config.toml
hidden_size = 256
intermediate_size = 768
hidden_act = "swiglu"
norm = "rmsnorm"
qk_norm = false
learning_rate = 0.00125
weight_decay = 0.071
warmup_steps = 215
decay_fraction = 0.535
final_lr_fraction = 0.0
max_seq_len = 768
doc_mask = true
Each number is 50 + 12 x the weight over the matrix's rms, rounded and kept within 0 to 99. Layers, rows and columns count from 0.

# layer 5 MLP gate, 768x256, rms 0.0829, rows 25-79, columns 128-255
51 55 34 51 43 76 57 41 56 65 47 56 41 56 38 61 56 66 46 54 49 35 47 52 47 47 52 59 33 62 36 46 44 67 55 39 26 50 38 47 73 49 37 40 62 61 41 46 62 55 28 45 65 36 51 38 57 48 65 46 65 64 45 54 49 45 39 47 48 58 33 40 57 36 55 33 53 56 26 38 45 49 58 43 59 51 54 45 49 62 55 37 55 39 47 47 29 39 46 49 49 45 41 47 50 56 48 63 62 44 52 53 68 54 42 44 41 56 34 41 48 53 40 54 72 46 46 68
47 51 35 63 64 56 52 67 37 53 61 36 22 64 43 61 32 50 66 42 33 40 48 63 56 38 51 50 49 48 44 55 60 51 70 38 47 52 38 53 64 49 54 59 50 51 51 63 63 47 32 47 63 65 29 51 65 50 52 68 28 55 59 28 48 46 50 43 39 53 32 45 45 55 78 59 37 38 68 43 68 60 32 44 64 35 49 57 34 55 61 64 54 37 48 51 50 22 51 55 52 58 68 52 28 59 35 42 56 45 50 48 63 45 51 56 63 48 35 23 42 70 57 43 45 51 58 46
53 52 48 36 34 39 46 39 58 33 31 48 56 60 48 44 29 31 54 57 58 40 39 77 54 57 73 42 49 64 56 45 52 37 68 62 52 39 53 49 53 46 41 60 61 38 52 62 63 53 60 58 30 54 50 50 51 55 69 54 33 69 65 47 29 58 70 63 39 67 53 37 36 54 47 34 47 49 37 45 47 56 64 44 52 65 42 64 60 60 53 57 51 52 28 58 33 44 39 75 52 39 51 68 66 62 38 55 52 32 33 37 59 19 49 55 45 46 46 62 55 58 36 39 58 27 52 24
46 38 43 66 53 66 51 21 62 57 47 40 54 45 49 40 33 27 61 47 46 43 56 64 69 61 42 57 25 42 25 50 56 65 60 64 56 53 46 46 34 72 55 62 28 33 51 54 44 41 40 46 54 65 46 47 77 41 57 47 47 58 47 43 28 43 33 48 66 53 64 52 44 40 41 46 28 43 27 45 47 65 27 37 79 43 49 27 63 43 44 57 53 62 61 44 73 63 55 45 36 55 36 38 48 42 58 54 60 38 42 40 53 38 46 39 44 52 37 43 57 63 49 36 60 44 46 45
42 57 46 64 50 55 42 70 43 54 66 62 45 54 46 73 49 61 36 51 44 49 52 45 65 31 70 49 31 50 53 63 48 48 63 75 40 48 61 44 47 55 47 44 39 70 43 52 50 50 48 44 40 42 40 55 61 53 39 31 11 49 54 30 43 39 47 49 31 55 60 55 29 57 43 69 63 51 71 38 56 48 35 62 25 58 59 56 29 65 65 61 54 30 51 42 14 44 39 46 46 45 32 48 35 65 53 49 50 40 50 50 42 66 30 58 45 57 79 33 38 65 54 64 46 39 47 52
40 47 41 45 69 55 48 42 54 48 41 30 58 56 54 48 58 40 30 37 64 50 49 46 48 57 50 43 48 20 73 58 56 59 61 44 40 43 62 60 67 45 55 46 64 56 59 64 63 52 59 40 59 74 66 54 41 43 68 59 32 56 53 45 56 65 36 41 53 37 49 44 54 27 46 67 36 54 46 51 57 57 28 31 63 40 49 49 70 56 60 43 52 52 52 69 43 60 45 47 42 54 48 27 56 35 45 43 42 68 52 37 54 72 48 45 39 34 55 57 47 61 53 42 68 40 66 62
52 35 65 46 33 57 50 47 52 31 71 46 50 55 71 55 31 45 32 43 49 65 62 64 50 49 52 38 57 33 61 48 58 42 42 73 44 59 42 57 32 36 42 40 50 46 53 54 58 44 61 38 47 61 61 60 61 35 53 66 47 38 55 74 37 53 64 55 50 41 49 50 70 35 32 43 54 51 49 54 50 59 38 52 65 38 69 50 34 39 52 60 66 27 46 56 68 62 49 69 37 48 44 27 55 42 47 61 42 43 36 25 49 45 44 61 45 31 39 70 43 71 38 31 40 46 72 59
56 27 38 51 33 56 46 50 52 44 73 53 35 58 43 61 46 52 54 34 45 53 44 36 59 71 46 52 44 52 56 40 40 67 52 61 50 46 31 67 46 62 21 41 52 61 38 54 59 32 43 70 40 48 52 52 79 47 46 52 22 84 42 60 65 41 42 43 49 46 34 46 55 38 28 52 41 42 51 58 65 40 45 54 40 59 65 57 51 50 38 62 50 22 36 73 36 34 68 48 27 64 49 41 29 39 63 62 57 37 37 49 49 61 51 55 37 63 62 63 80 52 36 49 42 46 47 47
35 42 54 43 60 58 70 49 50 62 50 33 60 46 57 44 60 50 34 60 37 46 62 60 41 50 44 57 59 44 65 47 51 52 43 59 34 58 45 44 50 20 39 41 43 59 47 62 56 55 39 55 43 52 54 52 65 32 75 50 60 71 47 37 56 57 63 69 39 62 50 59 39 67 32 42 57 34 41 41 55 51 50 58 71 34 68 52 43 38 53 60 37 41 48 57 63 43 45 52 50 50 50 39 44 25 30 36 47 46 53 20 26 53 73 37 65 51 54 63 60 47 48 48 32 62 36 43
19 48 39 33 59 39 47 51 52 59 69 51 36 68 44 56 19 46 43 43 44 45 40 61 60 56 57 32 52 54 23 49 64 51 73 56 25 53 48 49 33 51 58 51 58 43 63 24 62 49 53 58 66 57 48 46 68 53 36 37 16 59 37 45 67 51 50 50 54 45 53 36 51 54 52 46 23 36 46 45 51 32 54 29 51 68 62 50 48 59 36 56 33 33 52 70 44 30 60 45 41 37 71 41 48 57 49 68 39 61 51 48 61 42 33 50 61 56 45 57 71 51 50 49 62 50 58 43
42 55 63 48 35 47 50 70 60 28 44 42 59 59 40 56 34 31 55 41 68 49 51 52 45 63 56 65 39 55 62 50 69 85 77 19 45 39 40 69 46 26 35 53 41 27 43 50 63 64 59 66 35 71 52 43 58 63 81 52 51 43 49 62 68 22 57 36 49 37 24 47 47 70 51 45 37 28 47 52 60 73 41 37 23 56 58 64 36 53 38 49 56 43 64 40 32 40 65 50 61 55 38 57 28 23 48 54 56 41 58 47 24 35 51 72 58 57 21 51 42 61 48 54 49 63 56 34
36 55 37 39 41 53 42 44 59 53 36 45 26 39 53 34 69 60 59 29 48 54 47 66 58 32 40 39 50 58 33 52 50 56 36 55 36 19 60 49 63 37 56 63 50 33 48 71 56 54 66 52 59 62 39 47 71 54 56 56 68 56 53 48 44 58 67 34 60 48 50 45 37 53 62 48 30 46 36 53 47 51 54 58 58 35 48 56 58 52 46 50 52 57 55 50 41 70 66 42 42 57 45 38 37 33 61 55 67 32 68 55 44 53 69 31 36 48 69 55 45 53 68 43 52 61 56 36
29 54 46 65 44 63 60 58 30 56 56 51 67 73 46 40 55 69 65 40 41 60 50 37 52 46 56 37 25 58 48 68 59 42 51 48 56 41 70 63 48 60 61 59 37 57 57 43 58 63 54 36 39 53 48 31 66 53 52 31 34 46 52 57 48 62 47 56 65 61 57 43 52 38 67 38 39 54 48 40 55 58 44 51 65 54 56 58 63 62 51 58 53 57 45 65 01 34 29 58 33 43 48 53 36 53 45 30 21 71 49 34 52 61 48 37 51 49 36 36 43 51 25 47 52 63 53 41
56 41 44 60 38 62 54 58 62 53 44 47 57 66 43 64 39 64 56 18 67 32 33 61 35 51 50 36 69 50 61 69 46 30 55 52 55 40 46 66 32 55 52 50 59 41 37 42 63 41 55 66 36 66 65 45 64 55 51 62 38 54 50 49 62 57 33 40 34 46 53 48 58 31 53 38 51 47 49 46 60 48 38 61 48 55 57 34 75 50 44 56 56 43 38 56 66 51 57 32 42 54 40 54 38 49 40 67 42 52 42 32 69 56 54 39 49 50 27 55 56 61 45 54 59 59 56 40
21 30 54 62 45 59 23 46 45 66 46 61 65 42 62 43 58 48 63 58 59 54 77 51 73 55 84 59 48 51 78 95 36 47 53 51 35 12 64 77 38 54 52 50 56 39 55 44 56 44 46 36 59 25 55 68 48 65 31 34 61 44 50 74 43 36 45 31 39 47 49 60 57 56 52 26 39 25 10 56 43 42 32 41 54 59 59 49 47 59 27 58 61 30 60 43 11 55 50 37 64 47 39 58 37 56 50 64 79 56 60 57 76 40 63 43 34 46 40 61 56 66 28 52 59 60 20 52
51 54 62 40 41 61 63 41 49 57 35 21 51 62 44 46 54 20 54 55 66 34 55 43 52 42 43 41 68 47 61 58 55 56 59 53 54 68 50 36 48 44 65 40 39 55 53 57 68 71 54 59 31 45 43 60 71 20 43 42 46 63 56 49 22 58 66 47 58 51 43 36 50 56 54 50 34 32 52 30 64 51 29 28 56 37 55 27 37 53 49 36 46 48 35 49 69 33 37 50 44 56 55 38 58 69 65 47 50 35 44 38 55 57 57 43 66 60 38 59 40 47 66 48 70 50 58 46
64 49 32 46 52 48 36 63 59 49 55 56 65 38 41 44 46 31 50 34 44 70 41 55 58 44 49 36 43 40 44 48 34 49 47 65 44 52 58 52 41 74 66 50 61 52 63 54 59 57 65 58 17 23 47 45 49 70 28 56 47 50 33 71 33 58 55 68 51 49 49 66 50 46 62 45 45 55 46 64 45 62 46 40 41 69 37 63 42 33 40 57 48 41 63 49 44 44 36 28 56 43 42 42 47 56 42 52 57 55 62 83 58 36 53 44 44 48 65 34 54 64 85 50 68 57 45 39
42 28 53 58 53 62 59 51 27 55 45 29 52 70 42 57 44 58 48 55 46 58 43 47 44 40 49 59 37 46 43 39 89 47 59 31 44 43 49 52 33 34 34 51 53 38 35 67 52 43 40 39 62 59 43 40 52 44 36 58 42 41 47 81 61 58 42 41 67 41 45 46 59 69 43 53 46 53 35 37 46 34 40 27 48 56 31 57 39 53 27 32 56 38 49 96 59 48 59 50 47 55 57 57 47 49 45 57 49 57 49 71 60 57 51 47 51 43 28 55 47 70 39 49 49 44 51 16
39 41 58 59 46 54 36 41 41 65 70 52 39 70 45 64 31 38 72 35 47 48 56 44 63 63 29 68 45 41 60 42 15 58 51 46 58 62 47 69 50 53 44 48 60 41 53 48 63 44 39 57 22 51 50 69 55 45 44 52 52 43 53 38 53 65 48 50 42 50 58 19 53 41 53 40 42 52 34 54 46 50 42 35 53 63 55 42 48 47 42 67 44 60 46 76 59 61 59 45 49 46 42 52 31 58 36 64 41 21 60 63 55 46 27 59 34 33 51 55 63 88 62 54 39 61 47 37
40 60 46 54 24 32 64 49 46 55 51 57 42 64 43 52 39 37 57 50 47 74 31 64 41 64 55 47 56 51 54 59 65 39 59 48 40 57 34 56 33 77 47 67 34 67 43 46 58 40 45 69 51 63 57 65 81 39 63 66 48 65 57 41 42 77 57 41 45 40 49 60 78 47 56 50 46 50 64 59 64 59 22 24 42 39 50 48 59 51 54 49 46 55 57 32 52 34 48 54 44 53 68 38 72 60 29 37 43 47 61 44 61 58 48 45 46 54 44 58 63 43 69 47 51 64 53 47
25 51 26 62 37 42 44 46 46 54 54 49 23 47 48 44 42 37 51 36 32 30 64 23 48 61 52 58 37 38 43 58 59 50 62 62 56 37 49 52 46 66 28 29 31 42 46 55 66 41 64 58 61 43 41 48 57 42 31 65 63 44 69 46 40 70 55 45 56 45 51 55 69 39 46 53 44 41 38 51 55 46 26 41 59 49 57 67 50 55 44 61 47 74 42 42 57 35 59 59 53 48 45 23 68 43 49 59 44 58 51 50 55 64 46 55 57 40 55 59 35 50 43 51 49 69 44 20
33 39 47 48 33 50 57 49 68 45 65 43 46 45 65 54 42 47 23 47 55 49 44 42 33 39 52 49 54 38 64 41 52 58 56 63 56 56 64 51 36 57 58 61 63 36 48 35 56 46 46 46 47 34 63 48 55 61 48 57 48 82 56 59 55 38 22 70 26 46 41 65 48 33 36 49 43 59 27 52 50 55 46 42 47 34 66 33 57 75 41 74 52 57 67 48 48 48 49 52 56 51 50 56 43 50 39 54 37 39 54 62 26 59 48 60 49 49 57 50 36 51 48 56 44 42 44 65
50 31 71 61 59 67 37 39 32 53 64 62 54 65 44 50 48 47 69 50 39 61 61 58 57 52 40 70 35 41 53 60 47 67 24 40 54 15 55 42 51 55 47 50 75 46 78 54 57 55 45 64 31 55 28 52 45 45 42 43 41 47 47 73 59 31 47 50 55 52 74 36 47 29 72 45 49 42 52 27 45 66 35 33 69 63 58 51 50 54 42 57 67 61 52 46 51 44 68 40 61 50 58 69 33 25 45 54 39 54 37 67 36 47 55 64 37 30 28 51 30 65 47 39 46 44 51 23
33 37 41 62 24 41 40 47 47 69 39 44 50 65 40 26 41 49 66 58 52 48 49 64 52 64 41 74 45 46 61 58 46 42 40 40 47 33 56 54 50 50 55 59 56 43 60 46 62 60 52 38 42 46 39 33 46 45 31 48 49 71 58 56 44 58 41 39 49 46 48 43 40 43 80 68 34 61 30 40 45 41 40 56 54 59 57 39 37 37 43 41 49 66 44 41 27 36 55 56 59 33 69 54 57 63 46 66 64 44 50 52 43 36 46 57 44 63 38 62 26 81 69 40 77 54 47 31
28 40 65 71 37 41 33 41 43 62 43 70 46 67 48 54 38 60 63 66 55 45 24 71 38 56 29 37 24 62 49 66 45 45 53 45 65 45 52 40 61 47 59 54 65 63 73 54 49 25 37 64 52 45 49 57 81 49 58 42 56 38 52 55 40 62 53 62 49 49 65 70 61 61 62 36 43 58 42 41 32 45 52 29 52 49 62 54 55 39 50 43 52 54 58 48 52 47 60 70 48 68 50 57 42 48 46 46 23 52 62 36 47 56 49 43 59 59 52 48 42 58 63 46 55 47 42 34
48 50 43 51 50 35 65 50 46 59 54 44 43 42 58 56 41 67 50 27 44 56 56 62 56 45 47 58 38 42 42 54 78 47 66 64 63 48 59 65 42 55 35 66 40 63 54 60 51 40 46 49 57 51 39 39 54 66 40 35 29 52 54 47 62 54 32 46 44 33 75 62 64 62 47 72 47 54 54 37 56 65 43 63 66 55 63 41 42 64 52 43 50 53 44 52 59 61 50 61 38 30 50 42 75 38 47 44 42 55 44 49 49 57 28 31 59 48 51 35 43 49 45 76 56 52 60 47
23 47 47 50 46 48 45 53 45 62 56 49 57 50 32 55 52 50 54 76 40 51 44 58 11 37 59 46 44 46 53 68 55 54 67 57 63 47 36 45 59 57 59 35 51 46 60 47 53 61 42 43 54 54 48 37 70 44 55 69 49 63 41 45 54 64 61 31 37 46 47 50 51 43 54 51 34 55 45 39 45 65 42 56 50 64 42 49 60 44 43 36 62 53 47 58 59 46 48 41 52 42 62 47 42 48 63 76 53 47 65 39 64 30 50 37 50 41 45 71 42 61 63 67 60 31 48 34
59 36 71 60 49 37 66 41 46 62 51 44 26 73 40 36 26 70 48 43 63 33 42 56 38 59 43 65 48 47 52 69 56 65 50 41 52 52 54 52 74 41 30 49 73 70 57 48 65 67 57 53 41 71 75 56 60 43 70 52 32 78 43 78 67 47 54 32 38 40 53 51 56 49 52 37 34 26 40 53 50 30 61 42 51 39 45 35 47 58 44 45 45 64 42 52 60 40 32 54 40 49 57 47 53 62 55 47 66 39 51 63 34 44 43 47 60 58 42 55 59 64 68 45 55 53 55 45
41 57 51 65 63 66 40 66 54 56 43 44 45 36 60 47 51 48 63 40 28 40 55 30 52 42 54 42 40 42 38 67 55 33 54 42 79 55 46 58 42 47 56 52 49 36 47 59 46 66 46 33 65 52 44 59 60 50 55 57 38 41 45 47 73 44 56 73 29 67 53 56 36 43 70 37 52 11 37 66 65 47 49 58 57 55 38 55 34 50 37 47 35 67 31 46 49 32 49 66 45 34 47 51 85 32 62 64 37 40 43 47 58 52 38 40 40 60 34 51 39 50 48 62 31 58 46 42
51 70 48 53 59 50 63 52 46 53 50 65 65 61 53 61 40 39 63 57 40 37 51 42 51 47 53 36 45 67 58 29 63 44 57 33 70 51 61 55 26 47 52 65 53 43 44 37 61 45 51 40 56 58 35 40 34 47 38 39 28 45 60 51 53 43 55 46 35 70 58 52 58 45 72 47 51 58 37 33 33 64 57 35 38 65 57 21 45 59 32 50 44 39 55 35 43 46 36 47 57 56 42 37 13 51 47 49 39 56 41 59 75 64 52 22 55 39 30 65 51 70 45 37 52 49 50 47
46 43 53 35 53 37 44 61 31 51 73 50 48 84 43 77 43 56 59 44 31 45 26 35 54 42 60 48 50 22 52 52 46 38 63 57 59 64 55 55 59 45 47 40 49 51 34 32 42 56 49 35 52 59 66 39 62 51 54 60 44 37 56 53 41 48 77 42 33 30 32 49 54 38 55 41 38 53 46 51 58 50 39 46 61 60 43 62 56 34 57 56 52 60 33 61 63 56 39 53 32 40 42 48 41 55 41 58 55 50 38 53 57 54 49 55 84 56 47 53 53 69 51 39 69 64 63 42
42 60 53 18 51 34 55 45 41 34 51 57 53 54 45 44 45 40 49 38 39 43 44 38 53 38 62 53 48 34 63 52 59 63 50 54 45 21 41 59 21 33 45 38 38 34 39 76 56 51 56 46 50 29 33 61 59 54 55 57 47 61 38 53 51 71 61 54 42 60 38 55 51 49 36 56 34 34 67 36 27 42 34 49 52 61 65 53 49 21 57 53 59 66 51 53 49 27 35 47 56 60 47 56 45 49 47 61 38 38 33 38 35 51 47 55 36 44 58 49 56 50 62 42 44 57 59 49
28 48 33 38 46 49 57 48 60 50 52 46 58 63 44 40 47 42 38 26 58 58 48 66 58 59 59 47 82 62 42 71 72 40 48 56 64 41 54 47 47 72 69 83 36 37 43 52 66 40 49 40 39 07 53 29 54 47 62 71 48 52 13 65 74 51 65 26 42 37 49 46 72 61 58 58 38 56 35 43 60 52 53 57 56 68 70 36 74 54 44 48 41 46 68 54 58 35 49 38 49 47 21 52 51 40 39 63 46 41 49 41 59 62 48 53 64 66 38 71 47 45 37 49 62 50 47 62
46 38 59 64 44 66 51 40 53 53 43 50 61 45 80 67 53 65 69 26 28 66 36 51 78 47 40 56 74 58 66 66 33 43 45 62 39 55 41 60 35 68 53 53 46 30 39 53 56 41 45 63 30 31 52 36 59 63 44 58 45 62 32 60 71 48 57 43 43 46 53 54 48 64 45 54 42 65 59 50 45 47 42 52 63 53 53 34 20 41 38 50 70 43 43 63 55 43 59 49 36 44 66 27 49 67 61 73 36 55 45 47 64 54 50 43 60 41 43 58 53 59 60 46 70 38 48 44
58 52 50 60 37 55 42 77 55 43 55 41 45 46 43 44 44 64 47 45 67 45 76 44 63 49 45 52 44 60 51 48 51 56 82 40 44 47 47 51 44 51 65 51 61 52 55 54 54 36 42 61 41 37 49 68 86 54 27 69 31 58 44 57 69 43 46 44 38 58 48 39 67 43 50 42 60 13 24 38 71 40 29 38 42 61 64 27 52 48 30 49 45 51 61 37 25 60 38 38 75 50 48 59 50 44 68 35 55 51 48 77 39 66 27 48 62 61 48 54 66 59 41 57 76 55 44 53
65 59 54 46 34 41 39 65 39 55 53 51 23 67 47 30 45 57 40 56 67 55 61 33 66 71 72 48 54 42 46 58 32 45 56 47 51 54 52 40 51 39 23 61 57 62 45 50 69 35 68 65 30 54 56 48 38 58 57 39 42 50 52 53 36 36 66 63 42 31 38 46 67 52 54 47 51 34 50 55 71 59 68 51 46 59 53 46 36 57 25 55 47 66 63 37 59 37 61 54 79 54 41 57 32 38 37 79 64 62 49 49 43 51 36 77 42 51 57 72 57 54 30 54 57 54 56 49
54 48 37 44 63 56 48 44 34 41 55 62 44 42 46 37 46 52 54 37 40 62 51 59 33 64 54 68 54 41 57 33 38 61 41 64 50 47 53 40 49 49 58 52 49 67 40 71 57 35 31 55 59 55 71 58 43 64 44 30 58 59 41 50 77 66 63 59 65 47 43 71 59 58 51 51 47 42 40 59 24 53 63 56 53 43 52 42 39 61 40 57 55 57 66 54 28 56 46 39 52 63 61 58 49 43 54 49 60 49 54 53 62 66 60 55 40 50 59 54 47 52 58 50 59 65 66 69
47 53 43 50 43 57 47 49 70 56 53 56 66 72 43 55 42 59 62 49 50 59 73 63 84 50 41 61 39 47 46 45 55 35 49 43 43 55 56 70 54 46 55 57 42 40 63 53 48 51 52 34 51 21 55 61 49 67 58 33 19 50 53 51 48 59 81 60 51 59 48 53 65 50 43 63 45 45 32 46 30 67 43 60 55 53 58 44 35 37 44 53 47 61 51 63 48 67 50 54 25 22 31 42 35 55 36 45 54 41 57 55 45 30 77 45 50 57 55 58 39 57 55 32 53 40 54 26
72 48 32 48 35 66 54 70 86 62 48 57 42 44 69 49 63 57 51 41 26 60 62 32 53 35 72 38 67 51 53 60 44 88 31 49 44 50 49 56 56 56 44 60 47 66 41 61 58 40 59 47 54 38 42 36 52 55 53 59 51 51 52 36 74 48 44 42 32 48 59 53 43 51 55 35 50 37 48 62 53 50 44 34 45 45 53 58 27 48 43 59 61 45 32 39 54 52 28 48 58 47 43 42 66 27 57 59 73 46 47 37 45 48 66 59 66 36 53 46 35 48 51 60 48 59 45 60
40 36 53 44 57 61 73 38 60 47 35 43 36 42 61 58 72 64 41 73 50 17 43 27 59 54 58 16 39 41 50 57 74 57 64 37 53 59 75 61 75 47 42 53 41 55 63 48 55 25 34 51 52 43 43 86 52 23 50 57 37 64 74 50 56 44 57 32 61 61 56 35 50 52 61 45 40 48 57 23 54 65 31 43 31 45 79 50 61 63 58 76 32 51 43 57 55 43 45 51 51 43 69 38 26 38 67 47 50 36 43 44 63 62 42 48 52 49 44 49 65 67 48 65 53 56 53 29
37 56 40 42 57 93 54 66 65 63 54 44 43 30 53 66 43 43 47 55 54 56 68 43 41 46 81 51 46 49 39 60 53 41 56 48 29 25 40 59 19 65 54 42 42 45 34 55 64 34 75 33 59 58 30 45 46 63 53 72 46 46 45 56 42 77 41 70 38 35 38 31 49 33 43 39 44 70 51 55 44 53 35 46 37 57 51 42 32 43 47 60 71 44 47 55 24 37 50 36 60 47 44 79 38 58 53 36 49 18 46 28 37 43 44 71 61 55 47 48 27 68 53 50 43 37 67 40
46 48 50 50 56 74 62 48 55 50 79 37 40 61 59 43 57 65 56 53 38 50 31 46 63 30 60 49 45 55 56 71 43 65 70 51 65 48 41 38 48 56 44 41 34 46 57 38 56 62 72 41 49 49 57 61 52 55 59 27 42 44 40 38 40 46 37 28 65 51 73 46 51 58 55 66 54 44 63 50 48 83 62 51 49 48 62 31 44 82 55 46 31 42 72 51 63 64 54 46 79 29 57 59 36 36 57 40 44 59 42 52 45 37 64 44 58 24 48 48 47 55 58 52 42 49 28 49
36 54 53 55 52 43 39 65 48 74 65 65 50 65 44 34 58 40 63 50 33 54 52 43 34 64 39 72 25 53 38 53 60 38 53 59 62 57 60 59 19 52 50 64 54 64 57 58 61 44 53 40 64 59 42 47 34 39 54 42 45 60 46 50 41 51 59 62 36 49 47 45 58 35 61 42 53 44 67 39 43 53 37 58 23 24 32 59 25 60 58 63 27 62 53 33 50 61 34 60 36 57 61 58 43 36 40 43 74 37 47 50 57 46 44 56 39 70 60 51 47 58 55 39 52 43 46 64
48 50 52 51 61 49 56 46 28 58 51 44 71 41 65 47 34 72 38 47 62 35 63 41 65 39 45 51 44 20 46 77 39 63 43 44 62 64 61 69 42 49 53 37 63 68 48 31 58 57 35 64 50 73 65 53 45 18 45 39 42 57 58 63 28 50 52 36 45 52 53 40 51 20 52 31 11 48 38 60 56 58 52 41 64 40 41 62 46 38 43 52 44 48 41 51 27 48 58 35 40 37 56 65 74 53 51 41 59 66 32 65 46 70 49 61 36 35 29 79 61 62 44 35 62 44 43 38
18 60 60 61 38 37 48 41 53 59 77 45 52 54 50 38 55 62 58 72 37 40 36 33 48 70 69 30 56 45 58 63 31 46 28 29 58 50 60 51 76 45 33 55 39 47 49 51 75 44 41 61 56 45 55 66 71 46 34 45 38 41 38 52 43 40 84 45 49 64 52 76 45 54 70 48 35 61 48 54 55 38 64 56 43 36 58 63 34 66 47 54 57 55 51 51 42 45 50 37 54 45 60 24 45 33 42 53 48 67 43 57 39 55 55 57 66 37 36 41 76 63 59 45 40 75 39 68
43 60 20 68 36 77 35 51 84 50 39 39 37 55 53 68 63 36 27 75 52 55 53 46 51 20 74 47 17 50 39 44 42 67 77 61 32 52 61 25 37 52 29 40 35 47 34 48 57 55 45 55 52 49 45 45 35 55 76 62 39 34 48 65 61 51 52 48 38 51 49 32 52 43 43 53 53 46 43 40 35 55 42 50 44 31 65 55 41 53 41 43 40 44 53 76 49 50 30 50 57 46 63 51 46 53 53 31 50 47 64 47 53 35 60 56 59 47 59 55 55 51 43 46 70 39 69 53
48 48 62 80 31 57 30 24 43 63 61 25 43 64 54 39 49 44 69 40 52 47 46 63 31 45 30 48 50 55 64 65 46 19 45 47 36 49 55 67 65 42 44 43 58 51 60 45 57 35 30 59 28 50 43 66 78 64 41 51 55 55 57 61 44 59 48 37 38 47 57 58 53 68 55 32 41 65 44 54 43 61 44 18 47 41 61 23 39 57 30 58 59 53 37 52 54 43 32 62 51 57 54 68 67 58 51 41 49 72 54 42 57 69 49 38 36 47 28 73 40 48 64 37 45 63 49 49
56 70 46 60 26 58 33 54 53 37 76 60 62 50 50 56 67 46 47 25 59 28 37 51 53 23 47 67 47 39 59 57 54 31 59 36 46 41 64 48 59 68 38 68 40 53 50 41 52 48 32 68 45 58 67 48 69 36 40 48 35 61 56 46 42 55 40 45 47 50 35 52 59 75 53 73 57 28 59 46 55 51 48 39 55 55 51 46 46 59 64 54 48 40 52 60 46 66 69 66 52 47 62 43 69 35 46 51 50 31 46 59 51 35 50 51 29 57 40 44 44 63 52 49 74 57 56 50
56 44 60 51 41 41 58 55 48 52 18 75 40 74 39 31 53 54 34 55 55 37 51 56 58 61 55 68 46 67 56 43 73 61 53 44 56 61 48 57 57 52 42 55 42 65 62 32 59 47 52 80 44 49 59 59 53 61 51 37 28 51 78 19 23 53 57 36 69 44 42 51 64 53 36 48 41 58 44 38 56 44 49 36 47 47 90 44 52 48 47 48 31 46 69 50 62 61 36 57 55 36 48 53 49 50 59 45 63 45 55 41 38 47 63 47 53 47 42 61 35 51 58 43 64 37 40 22
59 46 51 44 28 52 52 76 50 53 69 50 40 45 37 48 24 63 40 54 57 44 32 60 48 61 51 29 62 60 61 29 42 29 65 43 52 27 30 60 50 52 43 42 43 34 65 43 57 56 66 35 55 31 68 55 31 73 56 54 48 54 57 42 44 50 62 58 28 57 43 73 74 46 38 59 46 65 56 43 46 61 44 60 64 66 48 56 47 53 57 74 61 34 53 58 57 58 48 44 61 51 29 47 56 65 54 50 49 51 53 58 56 27 48 50 49 40 56 62 52 50 65 25 53 44 49 59
58 36 47 43 39 62 60 59 42 67 32 34 45 71 54 49 37 47 71 63 36 67 43 65 29 53 40 44 37 55 47 38 76 60 68 30 56 52 62 37 61 55 19 19 54 39 53 46 56 51 46 45 48 74 59 45 52 49 53 62 54 62 53 68 48 56 57 33 49 48 60 33 58 44 45 62 49 37 47 44 49 65 17 46 53 43 82 32 52 37 62 48 62 68 57 55 61 55 61 57 42 40 59 39 39 48 47 56 69 45 50 52 45 59 58 52 33 43 36 64 48 70 36 39 65 82 49 43
38 54 65 54 51 53 51 58 53 63 64 42 62 61 41 47 43 34 45 13 45 53 39 51 41 62 35 43 18 34 70 60 41 78 62 36 54 54 40 69 44 40 46 62 36 63 57 48 55 30 29 57 57 55 23 45 78 42 44 36 45 48 41 41 26 56 31 39 56 47 60 52 60 30 61 50 36 40 37 58 51 46 39 36 65 60 42 38 50 42 58 51 55 61 59 58 35 46 55 33 65 49 53 57 75 43 50 56 40 51 47 76 71 43 48 63 58 22 60 90 62 51 50 36 50 55 39 47
63 42 49 48 51 43 44 48 52 48 37 43 37 75 68 58 48 33 45 57 24 59 38 68 44 51 35 51 45 32 71 49 38 53 57 59 43 57 33 60 50 55 43 47 46 51 60 54 63 23 50 38 40 68 51 59 58 30 56 46 32 33 72 40 43 63 37 83 34 49 45 37 47 30 76 25 34 40 60 41 42 61 44 46 68 38 54 39 53 45 60 50 44 54 52 22 58 57 46 54 43 60 50 49 58 34 54 47 57 55 46 47 66 54 62 57 58 60 50 39 56 54 60 68 63 77 51 48
46 31 45 41 52 43 30 66 29 58 55 42 44 49 54 34 43 50 39 37 51 35 47 54 40 52 59 49 47 47 46 56 61 46 53 70 47 40 39 65 48 57 49 59 57 51 49 66 53 50 64 41 53 54 50 39 46 33 61 43 57 54 12 43 47 35 60 39 42 55 34 54 53 39 52 47 40 53 27 51 48 42 48 52 42 49 62 49 27 48 48 37 61 56 47 46 51 62 45 61 55 46 51 46 42 37 44 81 44 40 45 51 53 65 58 49 40 55 39 53 51 61 38 52 68 64 23 49
36 49 41 62 43 73 30 73 65 56 53 42 46 49 49 63 63 38 52 50 44 42 62 51 37 34 44 69 48 41 40 60 69 60 62 53 47 23 63 48 40 45 58 52 36 67 60 55 49 40 36 49 49 49 49 50 36 51 45 45 44 60 53 65 39 67 33 62 49 24 37 25 36 67 61 14 32 46 45 40 53 77 44 30 54 38 45 35 54 54 40 57 73 49 48 44 34 56 57 46 51 43 43 53 46 67 58 72 55 40 47 43 46 57 51 60 38 37 56 61 27 82 34 61 62 69 55 66